{
  "num_hidden_layers": 19,
  "hidden_size": 128,
  "num_attention_heads": 2,
  "num_key_value_heads": 2,
  "head_dim": 64,
  "intermediate_size": 320,
  "vocab_size": 1024,
  "hidden_act": "swiglu",
  "norm": "rmsnorm",
  "norm_place": "pre",
  "norm_eps": 1e-06,
  "positions": "rope",
  "rope_theta": 10000.0,
  "rope_fraction": 0.5,
  "qk_norm": false,
  "attn_scale": 0.125,
  "bias": "none",
  "tie_word_embeddings": false,
  "parallel_block": false,
  "init": "orth",
  "init_std_qkv": 0.0438,
  "init_std_o": 0.0544,
  "init_std_up": 0.0627,
  "init_std_down": 0.0627,
  "optimizer": "soap_variant",
  "learning_rate": 0.00798,
  "weight_decay": 0.0,
  "lr_head": 0.00782,
  "max_grad_norm": 1.0,
  "warmup_steps": 200,
  "schedule": "wsd",
  "decay_fraction": 1.0,
  "decay_shape": "linear",
  "final_lr_fraction": 0.0,
  "batch_tokens": 32768,
  "max_seq_len": 384,
  "doc_mask": true,
  "train_tokens": 137300000,
  "max_steps": 4191,
  "dataset": "wikipedia_en"
}
Each number is 128 + 24 x the weight over its row's rms, rounded and kept within 0 to 255. Layers, rows and columns count from 0. Numbers have three digits each. The size before them is the row's rms in percent of the matrix's.

# layer 14 MLP gate, 320x128, rms 0.0627, rows 294-319, columns 0-127
106:154135140149102126155159117131137168153093150187093129091141087107156103132123106138163116138096117091095080131139107146133127138155135111161138084136154100125097121121122136088108125177128124137141114121123126151107089080124135117129097130129119110159136140089083142110141165120126160152085164127108120175127120125169091108128123103156119103106134106157104138123119053134123114137109
103:138141120143125166163151157123137089119160116079111147151138088172174154128146146145110126074118121143157139162102145142153116107158124128113144094128126156152150134147136136168133095184128097150105102131146160130108098130138148054144131059114104087121148116134134133130145147193142148111136131137144112108134138135123133124150126113120104125124143099138145137123070085139131108158138
111:165087127106127131131118163113143149146147116125104118155136070108098119116159137138127132164132128146131069124049113154115101108117143133122122108158150101133150115133118183153104140084150102137150159083119181114131136087107135118147130099105126099126145149132119109136102109146120120134144110168159166150157145085141082093154122095135094135102120176130128111120117143131167136139106
110:135087138122121148143124101148066126130137128133124122108148162140129155142115138076089146110145108126138154124097120116123154153117137127115145100129133175114105116089118130111150124150111125144121161116075190132121116139126149125121149099084168146130121115109104128147119141159090126161159129100132114170165150163126172148143113150137138116076160116139121122069148110128042141139147
103:149085128130112164140163134130128140135106117179169129158160129090132133147068142129139152130149126102137141084190164117136106125119149104112117199107160151131119122116088130113124081142121097132133132143118166081144095146101113132148094103131158114119130108116118108118135128126128169148134134124086127140153136142105092106089091113161131130115135142094092152104143102160115084095138
092:122159126158125122170110105128119120149160145087151140155163112151104151147092147148141163107148114174094175143137129127166096133124179140178144130138056119136111134147109121158182093139175131097093130129118098140146138121113124087174166103099141094138093113124089155141123134148099127144118115098131132131131177144096118102134125138094128125147113118115127138129105137129128112088128
098:115114127160132113114120133115105156122090184151141129137098123101116072113127130142125077149104134193123160143127122139121107136113156137162110145163124113083178120127107159122161160118101091142136158112095197166116108119154103126136129109075099124156105110124162146112115114168130153133115128133129147167097142101158124147100110142146148151129136107145107113151136092108136165092121
103:099148131126137131153162143147147106111153148100098154118138129108143116145097149169124139139159135131084135155142120112103118166103148100162128169175113123116202132117129109080140142129102167125157091146103114136092149105116104050105129117100109128149155089144113130136097103106105136132116135163135129133154124151144168149116138138100108130188149096120133122149097119096156130162131
097:119121094116136167113093142121114134130147107103135134141147132101100117154110104128082121099121117113131103164142099125148133165111114096149117071135131152142139101141102146143182136126118133124117105112152155104122145172102155162131085115069130090112152120107185098138104124120120150154117117155115131150148166125139087112147126136180088117085126147129102081103101159119141185123142
103:146129145141126084131165145140140123128099120079141106113125118131088140120132094201119094096136081121161105125102143145127101109125129109100118128146139124115137120110089130102166091134152086163142138098109123091117100111103109131181129161129149089122118096108148162155099138119143141187104102141171083138158163138088147100097134115139161123109117104130124122131115146142120153168147
094:116138126140130110145104151070116134141132134092170121169135086111100125150108115091170126130101136115145121128176153118164154126132118126144171159095143146103126107128167092106085139112145101139115104103181111156132105143153111118114143113096117131112161154124134152100132116146158162095137105147100150092156135121151114141110186145111131160144123095156090124178111145097141163090113
096:148096121126120124133178131120167139122129119126128172135158114168154153204121143132141172111124111174130124155151137111124119078145105088124139141104145148143162143178127155168127154117129145145128100125102164132148163112103146127167110136114106099136138139172139150162139166175126115145072161098119090119125164151108173090146127148162125135118145119144124142096136144151113123127113
094:123104160112118164135113142175125132175124122137117144128125074075113145163153144112132163108133181096139131130145106150104103136091123110097138114133152161127131145116145113106158127148103124128127119112124131077106111149100180118127152116120136074112153070098093126179090115089156119178105125129142099150113115141121139182112133133120113098123088112132136144110101103124152149160133
101:106132135116145125135106122132138096133185092114137099132090164097128136118152169148088104104109101111145077111110132161144108103141160144088143121122133114104128102107144168154140111197136144160096140137176140132129126095092179116122120153120136128115118158136150138135098125173119102104138116108143097140134089190118143120141153158093114132075131148109129143112102132114145096158102
093:093111112082150112157123097074111105105143113144114124126138164136120141163145146150074122125168156144139121141124107112131133186137122115148117086150099123152130094164124126137185108153114131121113097137164077128104164160129135121128151121129129119123099147097176131158143120116157169083114127137165114105141126156144115085137162085119109106114158112147110111088156176117135131136119
096:072079130142142139126123106146113124153139158098112095113101153100145113113114150091158165109142140130118088164149089151135087126090167096155121097130113099115136131136110132138131099154101105129176135095114185142106123086143119152115122127099151119134125169163114094134094118135108129102127171137076159147140126117097141126147110151158167114145084110104135170095119147125125143130151
092:119163155177107114144115152148123103122107120118136156122135132109127169095117158113118155094137145101168141104111137120154146120114150103174106137166128101139118122149126168141143117195121134141143166068115114144167110137155102170124134077107122114137129124095117135146135148109172120100143166140120108171116119179151095129122155130152155166153083155111117134114187121106119110129139
110:074163101118112101121121088137121106118105135169176149128090140133113115141150159112161149122180153089163118109132135135118100089131154098119090116208126109107154134135140116145179129131114107149157108166128090133117144133153103132124146096122157124154164165166123120147113145127158133085136124161088104125131134136154148114129126129133094159113127090132138127136122167164154110104151
098:124171113148137149146108101128098132117125130156172086163142089132116105142164098145171119112128150107116151111131153162133121095145107121084109119116121108188138107092163151098120115115122146123126165190122112137098076146183135108075120126116127107151148114129113152124077105075123107157133136135105126121144137167146096139106124147150129141174099139096128136118130094095142129133116
110:121140114105137113145114158116103099102123171165124138158155125155138121145114109081152111113111128170124130108151172141120157122094094120073133123135148128135120095114119130128096123142135127128159149109082154105092097089131127088116136106109129147176129115149083142144148165147178109135133169115104104156128143095113087155125115127122124149138135078088119117088158078131167121087149
096:089114100118101162167109159137141037136098157120152137148114105091113133111088125143159148108130164165143070122127136145077155077131109116141107141134121086088131135132122119089131121165120145124124160160127152108104169119111129142114084116159096099125114121120135110144108174122122149145116123152123132123126124097129111118143150131127158139150173092121155125142123140081159131104135
103:116100154140133153103137121143140139149134117133140159137150134153113143155147101140139106148141182150152099115130131149114144059159161141123168153113112109125109091170097140151120140111113137191141093127145195131125103118069124133115145122151109077143108161148147131099095110131137163118101130164122148156124157143140125117136097155142139118110121114173089141108131111128193130141097
097:124124097151147139110176161121125162158118155112114161128133149126126120107104097138115107123177102134086114100143186143135138125125076100111098133089143140132148116129121136146106152151169132107108200113172150122143155086117166154135132095084136110087174138115111113138143117148175143095108150148105147127109114108081136129114117123137102117177141100122141153125166130123105104121129
100:131104167082167105147107146147072145145101098136125139111111100109123175134105169143131104114163137098116124178153098139123110098102129138103126140131146150156144153120166152087092126141129168117117143146145171104130068118123095153165160115088108151135099154087151128148113104091102131130127144132091101123129142136071138141126134113083093138123162120110127140114137121146131100152115
096:122104151135127121125103172144128116123136121157142073111149135124136138117120121149150092150166135096138108122099126162205178121131122134130110096122130094083141127135092128102102143119143165103149142097108100077105098082168113125098105093124126134155160122097140144109111092109151149107088141139133143089108185147150149107110135090164161137152110095117120103127119152116133113111139
110:127132120126126146120114152152142169134106110141090087098177146136116173094133093140099082140112128080110155129131174114122106124098145106110151143136123132128161112138122147086102148140181136137158086167163118102150126140107109092128120132138119146122100124134102147120141128166141132080128127160166117127148166107153102180111148146172110171131097154088145161121129120124153118082116